config.yaml
d_model: 160
norm_place: "pre"
parallel_block: true
init: "normal"
init_std_o: 0.00623
init_std_down: 0.00311
optimizer: "adamw"
beta1: 0.95
lr_head: 0.00326
warmup_steps: 368
doc_mask: true
Each number is 500 + 50 x the weight over its row's rms, rounded and kept within 0 to 999. Layers, rows and columns count from 0. Numbers have three digits each. The size before them is the row's rms in percent of the matrix's.

# up: layer 2 MLP up, 640x160, rms 0.0525, rows 301-450, columns 40-79
# down: layer 2 MLP down (transposed), 640x160, rms 0.0441, rows 301-450, columns 40-79
up301 100:533606488551489495503439415478524443578431448476594473447486506495561549479482399482500447478468541468467488479464558410
down301 093:493406487494454503485536564527471502446529536550408537576499525487419524531555594512480515519518478505494545515579438631
up302 097:550528372552463547473522481560485426501560364501461536502506567507492498590435450546587497479511516526463672536521451540
down302 112:551524333536474544449511513570488450495541367486487526492526528497504510595452476563541519453490556475482703512521468513
up303 099:477420480465417519568509499602515475453478480544385523517531513520531550478501513501574455413441539496493500485546516504
down303 085:521591503480537485478488505422468548511495534414557479490451516458482469541503543541423579602542509491502479570506474490
up304 100:479491495476413475453507565490596424461530454424577500420476524444512532494466524506497468529414605551512543524446470497
down304 101:604501490557553524522547469532417597495486543554438492557523453529504476539514465534531492472538406494490486481548531490
up305 087:520585531469436631423439491491545487530503504537457612474540424564485469450564415575447427453474541424607508475515640473
down305 080:473453451529595386568524506538455509479487493476543402556453617410529522574457592410536569547500451536397497530479373492
up306 091:527563516610616514518528396570482474482606437539538557407438508452521497542465398591491600463447533480560524472458409437
down306 082:506464459419379450446533593376550479480411537516477452580544445528465495432488589475498345580540504525449495597511536571
up307 110:462499459536417594533541503599546476437493458544445318542442493589556521511539569567474465541484517585523541547544451409
down307 090:573478521472514401497496469408463512512529549406534672433498551443439455469475384429517535481556502475468498479439559563
up308 099:524515472560539511530476451456516464507501527477442468507550503549496544508441408535507518477438529574479543509511452488
down308 106:442490553482456542485506557549507528466510471484530536516441508462521472486545612514518485496550526463517468519527504497
up309 098:606576500389429473520451522504435444526569486470479520518548523498453440428489405516586473482452515532550516508506483483
down309 101:352410533602610548471536487500547593496402505555455478493483514484541554591503621523454502500508477476449495486505542512
up310 088:611468427495414599503518640509404426508493483532533465554498544429684537450537496449482565501611504455530557404495481546
down310 088:377508532501566407517519380506562533492472546489442564449492451571338481571480494573497430482387523558469441575551495430
up311 106:520414439572525499501687457509460492480418484494431522466511533507589608536437532501532452486525700601530520553508460477
down311 105:538578571458489529503338534463547494510572526475578479559490510508379416439543468537469544523448382439487508479498556527
up312 106:503475504629478483519530508578523440422476495496506492535476544496547614493452449539459542519570525549448532484524416448
down312 091:462541494399500543480529522390462512553519506500441519467476490456454393516498614499528425442405515485523486543490585530
up313 167:527595452594537605546509521499515550532533484512528488548436619457471478510511480460505404526489535476555544470470510507
down313 144:489490404551548465575473588505506501587590431454538425492483534492508533534517472502465509511506496502491578554513511464
up314 117:533478488531427557525547478466560443384506492486477530451540475483507566441498479524531507506525592465546443452536510546
down314 119:455548534470568479475513508576470554605507493484515443551482531531513439543465519496493461497497421585468573521435431439
up315 104:500448452472480349486482475531577443515543479479509495538476511481464548520400533469570480565503459471436451525583507459
down315 108:557558526529485656534534476469471535478391533578473481473530496522519440496575456541453585435523548517579573413413485557
up316 113:518494423510508511421487473564511436495581392486512568443559509542505506540445446546578477492472528509487677496453492531
down316 169:521502369546499545417504513574522440519576372461482525441552475527504491551448444572528482474472523498491701510498494535
up317 103:490627535475531499521528451598501479444460513543493432484526521601459580471528532484531465462541530562522560522456456483
down317 112:511392477518472523511476572434500499538566440469479556476456471440526450526479487530515535519474475441453445481543548486
up318 112:526508478464570432443466434490526448536519495522488451527513520563501484501555564410550505449538459517494498463511518525
down318 130:488508516566428537564522532472442538488457489543514556501468476444515460504460452620486471513499522479498540534527445467
up319 082:527458437558488467528533536565523407445486460587509515579412504488557526527407540513592436437629535504490511605478372487
down319 071:454542603437491508456519437421491565523523574374515470405564488530463426477567402505440535558419469521485529488541600546
up320 095:547542473514452383481482565508465476522504493512520465453461515508414476591506471514601507464396504523389628506500441464
down320 096:457465561512515602558483454452563518433488473500495566556498491468576520396474523524460463550554505502611396502502526574
up321 107:511585520537526496528540469489441553526479436470491504625493556521441519450447501503539483494529551487470512562583538501
down321 102:512437465486512501505483482504546429485541560563518462376481444465539487516514489509459501452460456450528538458469458466
up322 105:472474506491547524494552455561426557545389461504556473618485546504571560483515579492549477394493561463533438507594475394
down322 116:568535489514431511540423530418581418441606535508468519388472496487468431475530404504457481651572458508493598506438530601
up323 109:579549511498492616522445406548447479517429501472567420483557524605463507460493502489450422533517491455461501529460547489
down323 093:451483453477495392460563579454578506531544484567452540536489472444536431587462486467503597449494508498540479463448458487
up324 098:537512387537482433565484437637465436495546539530513529484473539426546415484511494503445442446469547448498542472585509504
down324 096:478510566481450535444553602364506573524481444486486503511521459539469543539443553503557535554546510550525496522432496530
up325 101:470518535536535455520474522482535460550515518539518467473494574570493519510532433544570436501540503485465584539483503497
down325 093:525495451496442580486529489483469497466454447409519532524485433409525480471506581459489540496485482553534464500546417494
up326 102:580578539540517539503481464501521466475565513562545577513477497450494521556579474522460457456441480457461556534445629445
down326 102:445417432457526448508541505483494500510428475421477436456535481531473496425444499497568523546522550562520462512553420549
up327 102:545496505521581553446459442494568511482495565373515499533424464464457511547481557587510476460500524505488505500527460477
down327 105:489500496505412454556543566539407529549557404583442481440573521509569479431503415462522533499483526515486521459481520539
up328 101:612450479442499561369439455537558446564469474588443559436505473556545490523504473513445506519384466457522439533526580502
down328 107:422505514511453424579529535508421538500540504410574482537503568454459548525528474446507537458633508528511578448454499493
up329 098:451423460513380462476517362526476462544515455489500565378573446467486477506443596516490600524504516487430534516472420482
down329 103:613549532486566549547472630445553528427520543526468442575468568495596551506506386521516362520510504604570468500497557518
up330 089:494490451608441431430525409501489463503544609401483437535543528502552529513516519439555483524590521579448586509542425405
down330 080:544500529417558564569496573451507520490460342593539549432462438502463481518463514600460542448410511441560422505465517564
up331 109:501556471594490437487522451501499546488547468397498539565514493410522545510538501545572536522348463497483489471490464470
down331 121:533448535475446569495469553488533479521451529624455482434490518531526509467443483521447480484642539523533541516443542551
up332 093:472472513564508491491504592444503446471516442483530545558471479502446484591530497532529456449561503499427553448510467439
down332 093:519513505459547514552464399585516510478460538491513448453510522559541528391485531481479519574456499528563479591494491556
up333 113:532541534514566495531526498520435477531522508526540464473467534527441506476564464542547404573471529516502536493525489483
down333 095:458451420482458468493501548529526515463493513425455436563545548527594442526506532389530544535560456551529487559485463512
up334 092:616542468537450396532543463491429427550554487476390463534510532548479533576494475535635496553469535484544498525484380492
down334 084:426477512495558584483440500470562553433444502449559521493484502410542492425514530482359513468527492535469534462535617467
up335 086:506450515446503474528500489503534468395478467539564492547429503435518488570435499569514518568507534529466511485465548579
down335 073:500545416524486456502512536525491516544524550420432539477581473555451503426538481440488462468555457475504503554495434421
up336 082:501433479533489489614504597520508499431489518465591476503564519484513502547529478506438481555468481593450645549502501505
down336 071:494532445510490506398504390441491499560505436532457525509457491531478525462449549511597524474532548440559332423476508499
up337 079:597461395450471536524526478528520486499595530535558553537502504440508549418544529476458559502490498486536483500570576504
down337 072:350502596513525480486487509490451522517459491449435440474503478531504442560480479550502473499517490496472541473442442494
up338 097:564582545517442563459466447542436509524486473372399492422538489562543464445422518477526551505572540492572544508453576474
down338 082:428432430472488449467571554418526540495498538604555513600485486390475524588586473537489469571416482505516462498506456535
up339 089:542453502490454557545518469442473439456560439534523517494479450437460484578494455534596549533605480527611511446533490572
down339 084:456566491494535485470491484578539528482458577455475463520542600586539525411491556490433423512419501518381526590477515467
up340 110:513444521576554399495551488468504518547517483552490552611443523415470452571470330496574475540502528620481537544536434494
down340 111:479546469493469612440488518513508491488471544428509450432531469516506493429521671560416558482480468428496462473469521512
up341 092:469485548459528439464453540523491526522491408487527509420519527398508503554594473507471438541411578515503547418484533546
down341 090:560508433558459546548543473487535482485468621505485493613506488587492505447386523492537567442540492516512450576511482472
up342 099:570507369545484505476486461563513465499560383512489517478548537496482501567434487583561491526479540503495709504507480548
down342 115:556511343531486520448490497563514466495548369491486526472546503492490511571465468572518506497466555481490733500517473519
up343 127:483478452540552610524509399505486476450474461504545441450549535477524565496466513541440477504561709510467545487483435538
down343 123:552527603487495439412495616562462525521502504499482632545460501524490421499537492492539501538410399554540487477475533458
up344 102:519459489545522524544382499502516567571582446413504593552515515507524484533506440537474503570541522465531525465572525502
down344 110:488564472479467466483585480469441472439423556562539428467495453465485508494476550474520485394461538512480485523426537511
up345 088:529467495494453383552498458449489420451469480478477471441491605557453403653448478483565431561559453530506580532464560461
down345 082:463531488545557602505514500509516556547515485547518550588521385445501611352523533531456548442416562456479426467558444550
up346 088:450506457550549467486548575455596499472539467478494438445528567535442490519497574645545495390546484524435606574460396518
down346 087:585508548463478505544475409575406502510470518499567533558487439488594462479507405319493463621450531480571397486519590492
up347 121:478376467474541470430454488520551567545427455512525496582470528472538529507476549479447551449487502548442492490575564458
down347 128:528584512513449545549509498490466399460611522505521545399529451562491503480481432517582444528529513463544528456434448549
up348 092:560508532442555558558522550600394547508419492468457426507475491453583493535424528519521475461555519469502587491501546530
down348 076:412532440540372483477524420416604414507562548546543553536564495529419456426542488482488505536468567508488399528530449449
up349 099:547532382545438574475527482604498434463551371483455517491511536523474494571448497566568465447527532514466649523494480532
down349 120:532521341541462553461515515598496460475541366498471527472531511515490519571466490568535491433496536478473682501508477529
up350 115:524557499490483503600495534530539479478626487414452499429567472446556529484420451449552530525486537482610499431473509461
down350 115:469457491475485507381533474483460548550414505536507540571447588567448452528558535579440387438516463538424496514489512506
up351 098:568525505593479504558551462482481423531505447457519447332491462492513519479491475505667503491411513481490554506509451485
down351 098:442487494435478459440494533556551516434521558553508569689534557513482482551452512593345480528601508496516466510477484494
up352 114:557569484547491455515524391527469388501504516477590524536529574514442557454531415602580448546500501506459545516484487495
down352 101:376523517493472581522547588474543550462513530516428468464448456460597411576466568398470441445518565501553491516492430546
up353 106:498512475516433520527464492507429491577484439494486486651516536429558423555468485517468511471494459423516530511574559470
down353 119:519469510464534497467492514467574501455536544507489506324504481520415547440481486454566528537480507582533469405393488541
up354 088:421456480600517471508514620468555389413566501349616541519464487457518531465537496485507477476418540475485526545508373496
down354 084:600503482424498479481520411528426635565458433687397466477544492518495486542444525510537494500579510535476472482480585543
up355 088:537452438507516582591556418490521414528542589474508544492499535480530542495456616559471544511473521542486483573472428490
down355 084:475530570454477400433463578484475589466487422498487448504491458513458479511493348467486467502553507475514538457541562490
up356 099:497520356563483541467539499566526460492560347430437511466544555472489515576411478565556474468440516498458657509499469502
down356 134:510511327526483536453511517577517457496558340448461515468534519483496517584455476576522482453465542480472706502517472507
up357 099:482584472469484630548436499490535598488590535471475486468513438452503579414555458539497494552417575533499568496446489481
down357 107:529446542550562409425565502516493356538445457495510486529483559585510372620446499464514475454516475496496461509513470493
up358 084:483468477479517382476509449528490468477499528436568461520494538534486429516384569517505473552569492522440492531539514449
down358 073:536565485509492591561507512515534526523467438604447546494487426455513537494583409445498508445456522484569511484471516550
up359 095:538531518480575470500459418456484464541503455505487420524508521630427473473456476454654562527512457546561539451509461579
down359 096:459507494508432528526524546605541517443520531491521588490491470410569474505519540584345361467545536496477491571458512436
up360 090:642464452508452543515471454454407450520545467460561474490527501526659530455475467452532522431561469384544541443534470481
down360 086:313524513475567456505529528556540524483439556580437516533491508470332463552513538543512443586451529647466469562501517492
up361 094:510509458393438529515492418471524354483534478500505498519425458467551539559497492597508432466495454470557476487523566492
down361 086:474470557601534497473536531526508662467470506485537494466598550485449521462484471381464549514479549537425564544475437526
up362 077:446541549624426443455482438489485462413546511442480491454438481480443442490566518531510408491476530513489531536506446468
down362 065:539455427399567512519495577507501539576491458585526490520569536476556537489450496457521609514519513496485494466512507554
up363 092:574441474455469453591499454511474380432483507483539491472500633515422402490491502474473454546525468522562519545443516512
down363 095:405527489559557579451529519468521621582504445514461523513487337484541609523484486546524550443476551473412467480554482515
up364 092:468527451479477636602526511472506480479415504415557500490518546483491492453486554525448494503449515530500556491464540470
down364 086:535467577489512374400483477568482507497607524637425492549483437520478503581510416475533490511558551461488427546552482509
up365 080:442535453552429506484553436488486509553464528489456435694574469511517492499519501549479500514435463520443508486568510523
down365 068:555457550460553516480454553515519496502525451525491561311443507461487488528513463426519524453541551500552495489501469449
up366 095:463574495533507489486568466473481493481494449452543477671482504467479566552497504502486482453477549458492601477517626462
down366 085:521452511486480486567442516511516449519497541566524552362541493509522414433484564524515521489490513538478412541483352508
up367 112:433552505545519527517544452464508530487470519451554469523471512492487537458579542597485305471464549488460504533577525491
down367 101:549485506486519424555547534526503476527529456540534503467459494487550450489451428377456654492543460539553566475465468481
up368 098:493510518561520484532509427463577392574621511535447537528585495517540536488385487475645493558529493508561576473486349509
down368 091:568512449454471507437433610544431633405417464427576463471463519507511510528569481534395502434491527519451443520495630459
up369 108:576527507536540579414471379605500461570489489461433472435517508464499470447411508558545513460485488519525507396418471468
down369 115:404483407451407420537523617442534575433541526549568534575516534477545521581584472448501444556554544482537544612562521522
up370 076:538477448510567469538461494533514400507458408476497485429486501540500525522514528454512390507441568551438500505421472461
down370 066:459525578520453495511534526431508586517540607502505543541509480486482519511470460588497600475491454418521482477560535516
up371 084:499481515379475578615495435510514487493593544439555566469496490480542438529472495590504511662438524496409536469490549510
down371 071:498517452596499409413535533485496497495403448536495487620509491518420578506487514424500493372573508506593456533478443516
up372 080:539586534409500426528492505507483451518542492533479545434539424491426550499512488645472466564463521434490510481443523504
down372 075:466395459561510562456488486531515566476450498422509448562462621481570432525502487352540519461506497580481482515528481460
up373 087:438495403542550481498582464534487482409464529505538429584473533476415509532468639529444454522452553452445487501489496513
down373 079:573510615452437528500439545510537498599515497495453570456524426520536486468574328445536539509554457557592521524494485477
up374 094:399526465538432419440511455485487485456487484403514450426460521548495542510445553558430469448489465523417537493558539423
down374 096:624448520467514581502491506529509506494488510612496551573513513441500488513539458461569524581499532500578459543502470577
up375 104:485429434558490483454514404404540579458455483530564486622578451524517444556568519503503513572540507516513589530560445504
down375 098:499528566490486554514475580619459413542560490489481511421421562469478516469429492511525425447441477513474423426429557520
up376 079:525448555442477434452476455591489491500512509495560413513450463524434406572435515529554422458477479471515478487469574437
down376 071:465553436564507562515491525402536495469488490528460587503589551482562559416579460440520564579520519546509522503551425580
up377 096:541502484421444569483480561506444464511504521498530548455521492430471529468525521487541508486542460485515487443534430486
down377 094:463506510555556439457489436554575541496483447493448478545460535554537434530477497481468472516433506517473497514491554469
up378 100:492503508442495426496510573512580462456444486470531481549418475479427522490457536462631416362508534536509552555479369534
down378 095:519502516576536543497514406512428517496517495544465518405565565513605432537550435590415501626491472499472492499500585460
up379 107:518567471468494493590594434473435481490591479461437452440519504456517567464449522476479521436503571607443559510457563515
down379 114:487473516545498510413443550511576500484432551517548556559486500539490456578483512539530483581458445414515484489542424442
up380 104:498454491452451518449471385484483479459490461477472560428579531495565498444480516553570559465576521537543547375446462510
down380 110:467535525535530488556593614503513480532440499537496476590462473511416498577474544417443404525442513452428464610561526488
up381 083:528489527608429450487535521473449445495495493532505544459490507481414504570379563550460467544516520483421532575472477499
down381 070:498474461433606529558455447519555560488517503484479463582504493528626513437565426454552520430504486542549490437527511510
up382 100:598427471435506555453505418491515398450545464574520469426545526520497554394509471565592575508565471514566585527498446453
down382 102:404552511491480443518505513544497643529478554390502493574454487458540463638468512483431391501450523484454415463476528554
up383 103:544615468473487604571462374525536432498555524536611489595515478487470521482515557409548429541500562429504577494501450499
down383 097:424381502515515444441564604517425516505445462454430456433516530480513481512506466575430546404526485591509431520517536474
up384 107:579505462486606473508519475508525471528448442463543469477471495461421449472536522485503475427522445526395475484547473472
down384 102:408495529536416513539495504527460548455565572601497563556486534547632518574481458532451464561486560465575582536496477512
up385 080:507587464503456467564431363516441534522485521442509436510553488527456523512549520438550496462431595506532538461526569457
down385 069:482444548483532554470535615464575432504526488579494583488488496467517458500469492625510525544557463481500486505470425534
up386 087:448457398508497480443548408536517462497448522527508440515484494561606513450514578491457546460572479534521534537571382488
down386 077:549535564483524515564438558454469514498569480510531546485527489419433480605475411503546422532449540504455505477455536516
up387 108:454545503540487590542519544527512531506493484524490472506479503400499538488517516574432502438434511569456624561423453540
down387 101:531504440521521422470522446450446412474568543466548528517525495576525398561479510430555418599566520459476401477530506475
up388 087:567459483486535564505502472594512609498509498432609482499539502394412407533547464466489463498334512533514494564447571489
down388 082:362500504520446403522501503407460372499523488557398522516488476598536591453474524575561539526654506497507513427524451530
up389 088:454483575429402614495489475472586398368509509534566505465444438523481495609538520510546377449520474445477532512549505546
down389 075:526535384582596381487508536548452579580481396479473539540548578491528486390457449476496583539509502601500499529475502486
up390 095:526547351538476524499523490601519474492529351485441520502516540529486490552457485568559484483456531523460652484470481524
down390 116:526525326521480525459510498601508479489537342483461528485531516505479506557478489568522499456463538476478702491504490513
up391 093:518491538493513631451512378420552441475557550525552490582446495537539492523466472566499535487607455476577498525522445461
down391 089:495545431487469388561481603587446547496492420425487479398558511473459513462532550418502455501416532553408529528500557545
up392 099:477550458511487591474550516474542465425526518477535460570455532596494630471523539559460491398516639498390533574492411553
down392 089:531473602489485400526458473573458485543475427493472535456494444430530392539505471452519462577484420536587499464538538428
up393 093:548514490432511654582479502424461464496634474477512586467549523477480536390486400522574570487542504508497525570445467490
down393 084:431465508548478384427481475594501522502428520491463393548472486527466473638498648501462400533469474457484478444559539481
up394 099:403572515436515555603448527504577495494573475494481499402538531472430501510604570440469511613473528530425575511443407525
down394 104:660395488538495460402548474543432477479436512483539493635491470538557519458398430593539451370520505484566430485521589485
up395 096:547518378544462513488543509591520427539541379464446578507512565495504465554436473551554466437456509523493630527511459534
down395 134:537509343523478518456517500583506433511549357467465546500538517492483487554459483554525480430454529477494686501521475515
up396 102:545513489451514442444484433485493502483465452476497422454599494451517479488465538480491542491565507516489497484524596458
down396 085:449512501506468588561491607543523466563527528509474615497445468525492531540540511528556476536429522454489510484534389572
up397 097:558561522540484494420476463617472429517524489457453484388474527397542501440456556538512502451383524556484498493439478471
down397 096:477444454476440491497522510374539572494491528549505505586501486596477560572529398439474483566667452456556505506572512605
up398 096:481427432568408453474500492509529450425506454537443539493476549487488496501453470557586469474556497425512532476542428458
down398 093:520551555425573547556524486547494523565484518412567480544502489512533492528534544475494510531457489548495491560477539489
up399 106:466467537447446525459518477503547501423467469535601483498427433472456490507488546457446486497556508570513498506550411562
down399 101:562565461500530515550437551529414450525555515480395502505560595590537529493537508584528476488526500497493549503417562465
up400 098:483509518503439521509555448494580556416420529518452486544459493526509480547531440521524421514472532549574473492527471516
down400 094:505503468507554478478489529557472436531578462496585498466543475445493533467436588493480583468548475514417546483457518452
up401 081:583410451475407514519480493581472497570490451533542578527606449464574481435459428498543476551477490430571498520386578525
down401 074:381544531526586469450517518378512505436489578499456432472395565532425518627516549514471544408517482553418513478636437474
up402 110:550445512523476497549493403461512398539531527481540499485505526529464485456549398520475475455499486483539538536435470497
down402 116:417606454480527524476529613515477620413452439494437518519475494447526482551448584484501471498481494527457462471566451535
up403 100:422453441469550523580512369526403475514557514530573370521521494465429489552545538442523496549458583547480507540536454433
down403 083:582484591517443462434489650516647452503465495443456578517471514513584510421453448605477521427527477444528486484499487561
up404 114:471535484612450478466576503503551538530443496475407560519529508498624479482448537520462489559477552609468537568503404473
down404 114:554475530410571543548491506523508446430512500493568448452476499485394487512530450517536478438487488473564479413479570452
up405 112:489634482523532538561495436537441555519482513525504490580482530565525608446606491503447423581526544473505553597511522445
down405 109:522372523511474471457535510469540415506520447451501471448500487427458386523463502482543580370485433541492479447466431507
up406 098:457548465530502484537551379450514422426588544423518471473430556538479512482378479612449532557448458543492503457494462508
down406 095:589427515471470529441452603551504594521428426539486507542523471492526576530606541400531430481575547512506502581503492527
up407 097:543449512560449436544502494456582467467394501461565519514443526436484531678499470476545435556432559594426462524404530440
down407 097:484524449486506533444523499503451513513633498599475491492523451550507495294472509585452543445544492433563557477632457556
up408 077:524489505525425440438504491538553408436480541484509505515427469505518515528500528605527409486503535524424587598455363462
down408 063:468492459498531544570507509459458611520513417492522527469535572444501461531465451414504577510485498467580381428579639560
up409 102:660509494511463530467463496434459490482460477442400523434502511500538590524512497496506494475459543515537460545464540505
down409 100:366494487530497452533510482598557489533561528605552474577465483437434434475450519554504546569498478498420562467533463532
up410 093:428486488473504400478596568583501453474386524502498531504483512499556467496435497492588425436529498569424516555521534501
down410 098:605492488532465553478439442391511490495622468461502471509528477493442519533546480494438579578488504450556490485498481503
up411 081:483475511501426489556550557564521505459566410555557541457525360498533527505515477487503416488427554437491507487501557484
down411 079:485522429466575517416445480422453466564442590415464461553474664479453474528495522489521604519541485533503498487496447522
up412 097:490491470467539436551572520565534431494595466454615466392493541477534520496388481552653511540492478537511580537493518466
down412 099:537529497562406536449492450397479565491411560574418562670486432518487474544594479459428501437498486445463439459526443507
up413 091:498470457455506458446513490588453539581456506503546545580493510454557468511416469460560517584518491557531541430535526461
down413 081:469484536530421600561482451439541455436509540536458451455539476537444514483519550587461515385469497444463442565509448520
up414 090:489469445429519620466485513546495432475503550567591472578431451466515505435454445531548476351550509409580497573520519477
down414 077:485537566560475408493482449449542574497505455412442533412544545526481452562549572486457540653482476601467510460477425550
up415 090:455455510488568605491480422615471543491491464579486459479529421448477511446514479545523466441546512559512467592515534565
down415 080:518549482501398373487512573375533463475541537423529549527461559578532464592518569463517523563477496455497535467491481427
up416 080:533470493480526540558557591528484460540544429453529477587592547483568534436536528426432540461489484473530522443590422505
down416 067:417523423508458490439459401525494554468426581526434494424422453535443484575476510562528496500501537530483478519452592433
up417 101:516432465509524506487498417430534492482493520494502511604682417445589542524543566482517587420515484442506580546548492452
down417 117:489575518510483543524473516572471472512540444581483497408411626582441498531491437513548385585509519588513447434439532530
up418 123:552479531495548451491502458591574371596495446486576505401546486397469497496467472598449542452437491533510459411500544435
down418 118:472507458463458552432550524457453633432547509506455492508475581529509492508534547459536515513503555478505529531517450497
up419 078:590470454409458658523536465532538500409570486513622531549451491393552480527529521529490539597523458440578524499526583519
down419 066:351498502557506364499507506472464461567461512489395487466585498594402498492459490486535439403510550583454492526453413482
up420 096:469447534464530471410560408494461527427426414524512543570525501566517522530501541563541475445556477397532496517602463471
down420 099:491558445542483508557448561467559469573586569453504493416473531446520451478483444442481544567504509593432517482427514508
up421 103:556495471465441543488471490539526541461453481520513489456458507524440567604500429536413523523439554456561449515581566617
down421 098:423519538503530496533511483482480492541542493533449550540534522522558474436495553488528479473537486525428530487429442356
up422 087:480465509389487588458496511554519562486468482580543488522505453466515454513586472549523470400511468489553553472530501507
down422 076:506564455578500445545493483472473424512498510403504497492479586525451489456422552424470510638537545510455457518478504551
up423 086:501508503478502446511600490480617451499421494538537475528442536427546479495498503621517476404465481608463563544501504566
down423 074:526488452467493532474473466568419539436578536429489533518519465561440546566490467411469507620560547435572459518503439491
up424 092:510513480404485537494474414490528480534563559595555584519457508468418447522562457471505520413542520491544539552575564506
down424 075:481454493606516503525465554558467514518469439314495465458541493520546572460461563553529498522461491484481459451441431505
up425 083:529517536461528508501495538462542431453504511405493583448417502469370484520458534513527446540458494589355526551423485540
down425 070:495439434542468477546467459545493543501552475549472389533523513539614544475504485482467508487516489408593494495531512509
up426 083:548558468517552476516539474472525307497540523442494499502496507504461641509500520525490447563459584512439468544509377496
down426 078:456450519493444518481474464503520726513458479520495511497452466487546368489488456465503535411535441524584537472492618513
up427 086:574413518443476457534439361506467558485506520479510447517548529598464448405522425405510490644508491525573570569465480476
down427 078:422565455558501529488554589473543418509495457562470521519462465395500512612467594637527513328493499502464443425531523535
up428 091:514547542499510515512521479556542407537441506551478507463525512673479512527569428494547455427497490541590492488523613532
down428 082:488483448493492507471483534433467592474596477410519491519457496357514486465422565484484541598480500449425539545500406457
up429 109:499467521477567542405458445485534491568466531518527502536472494442545533542433443557461525480483551494510525501498456445
down429 125:515501472511438453543494523572463482449519447507459535464541497535471488423550530431552459506507475521476492451514571580
up430 117:426476492400548474452535514509523493501499462477502563504466523536486580520526460493498513409478557510424490463489498501
down430 120:567468529592456520562462489485477483505516534515481424490493496457536413480448581514505480579518453492556528530533531510
up431 095:518517380556471514488491504590498441474554375478477548493526536503489480542438473549567459470445523515491691507498461524
down431 137:522515349531484526456503513590499461486548359470469531491527518497485500560461477559538487454460547468489717506520478515
up432 104:449543483517508562431469435567458511458585548437586513451506473406413584445498521527567499472455553493470534512522425479
down432 101:575478525539477465604529555406546463535468426607448507520504533598572435582470443514454456515511480560539467498417554523
up433 102:513502447486445518483454496526496538531529425445507554479522501518492547471552550391598523385538501467491467497645433516
down433 093:473492530500493503552531539441532459508459527604517481504463484506522439499443443602404445577510489497506495531350567502
up434 072:503537569606465478517450352445441482521584500476430455529488511609465413479502411509487564560539498521610486504489435513
down434 051:550526396406574545484489618564576524489445519546538554438535509410553571496516600473531460467434496489406577484522519498
up435 094:437460454546465461535563455620511387399457475534561459447372410538509619448451509592547413464571535498447484569479449442
down435 092:560510544409484534429452534352516595561549525473450540540563602461478356597530475427485573549416497534523503460521497565
up436 096:595427458522536455556495484470468431495632496505528497536544519413529427560482462493608551531476544485447559599469365488
down436 100:383561480531481571452467507539524577496393449517507553447486474611460556461469548537458443470501487557502481394511590500
up437 126:524475459532523506398489498545552430519573427447490540429560469544514508552431434545558481527501545510515674483519505485
down437 159:514490400565519555434500518532526445527590419441494524400547430536542496550432415575501464466507526521507675457452513521
up438 126:594520441487489490513581602523521462481529411487386490514436498559505509544506489514474508527487521466482454421446489531
down438 121:460479542461454497472414508504475528511454515469524473538574574378441510495500467437515478479472449568543501534485488490
up439 104:575445558514570494445544412452512490589544454523535494511516510487557444463301455485439523585508528537550448537537455436
down439 118:423569439502460496520498572550514515436443561446414500449473452539519573554702556539540454376477449425464529446454568494
up440 107:527526432520472521430491470602507444487557359505485543444534525531532510544403458544572489512512531534492693481488495518
down440 129:510515394544470520443492507578523450499584371504488543442551469507506489541446456557546486473484515492505712481508496525
up441 087:411485512541561421506535622526608427460557482308510530567498450488389526537427475488526431475457581461448494523541360553
down441 078:594472461469478540502507377435422616551426502685493473408476565498611506461573508485523554514516484563526515502457635457
up442 091:419514518593611478433573518515520481495422495484486492457398532544464566503527484508502501391549508554512479515469461438
down442 092:634466515426389501524464421472497499505591507536499521516537443475506405492455523516514450599455509473492533499516535562
up443 105:507486475594520538537488545482394607527458450424504551593620545530506523499554540473517484480467482476501475496539573486
down443 106:423529462404500490528494459478609444499490536562508510403384397491454517513451446542490537496505496528587468469482454514
up444 096:535523377537468521468515490577523443500554381460470515518517544492503487539454479548570477454474531510482691528521455525
down444 129:523520345527477527447503515588514460494557360459468520489523523494491512558467479556530492450463556474484729517525468512
up445 138:630407520512499525474422405437593467432569492470496473387501480489513478516492503495467462546552430587487526444487541578
down445 146:428539462516480469517560560612442538533427483506501517605522516521485534508508469496498524494427520469501492607516458432
up446 109:484528477519378540343479397528592467501492567479636616506609428402500460505601542433453470510532528486447510517577523513
down446 096:507499519500647481659512549511424486493523416544430399514423586601542528538423414558533537463493487513572515457436466466
up447 123:556556419538508591493505520534470495551553399489460461466470565474464494571445491503564540538483532466453567554521556490
down447 118:533546493539521555469553520446464517589531467471535523453500443487545526478449511414566539455522499480442530528462506458
up448 111:456538431482501601544546459493525471504494471568491454541572515573524542480437490437547503540529495624454583488493431454
down448 121:495438593513484426501447572518413539476538499455496572423415469479483421508566522645498478429518499442523434501482577530
up449 095:544472464507452548505504416589446582484441449465505423494513471545570546520473599449455499458493569528561502458492521467
down449 087:424559486518520480449488573395543397558513551542526591486470527475486475465520445574533529533541476473465501522544428493
up450 090:506487489545533534493553515466518439480587444433573591461504510453479571495500465462651551528484536451488594635455402531
down450 087:514502500479433474525489431552483515491427554573442401539489466559546433509515532592398400502518494602518435433501542470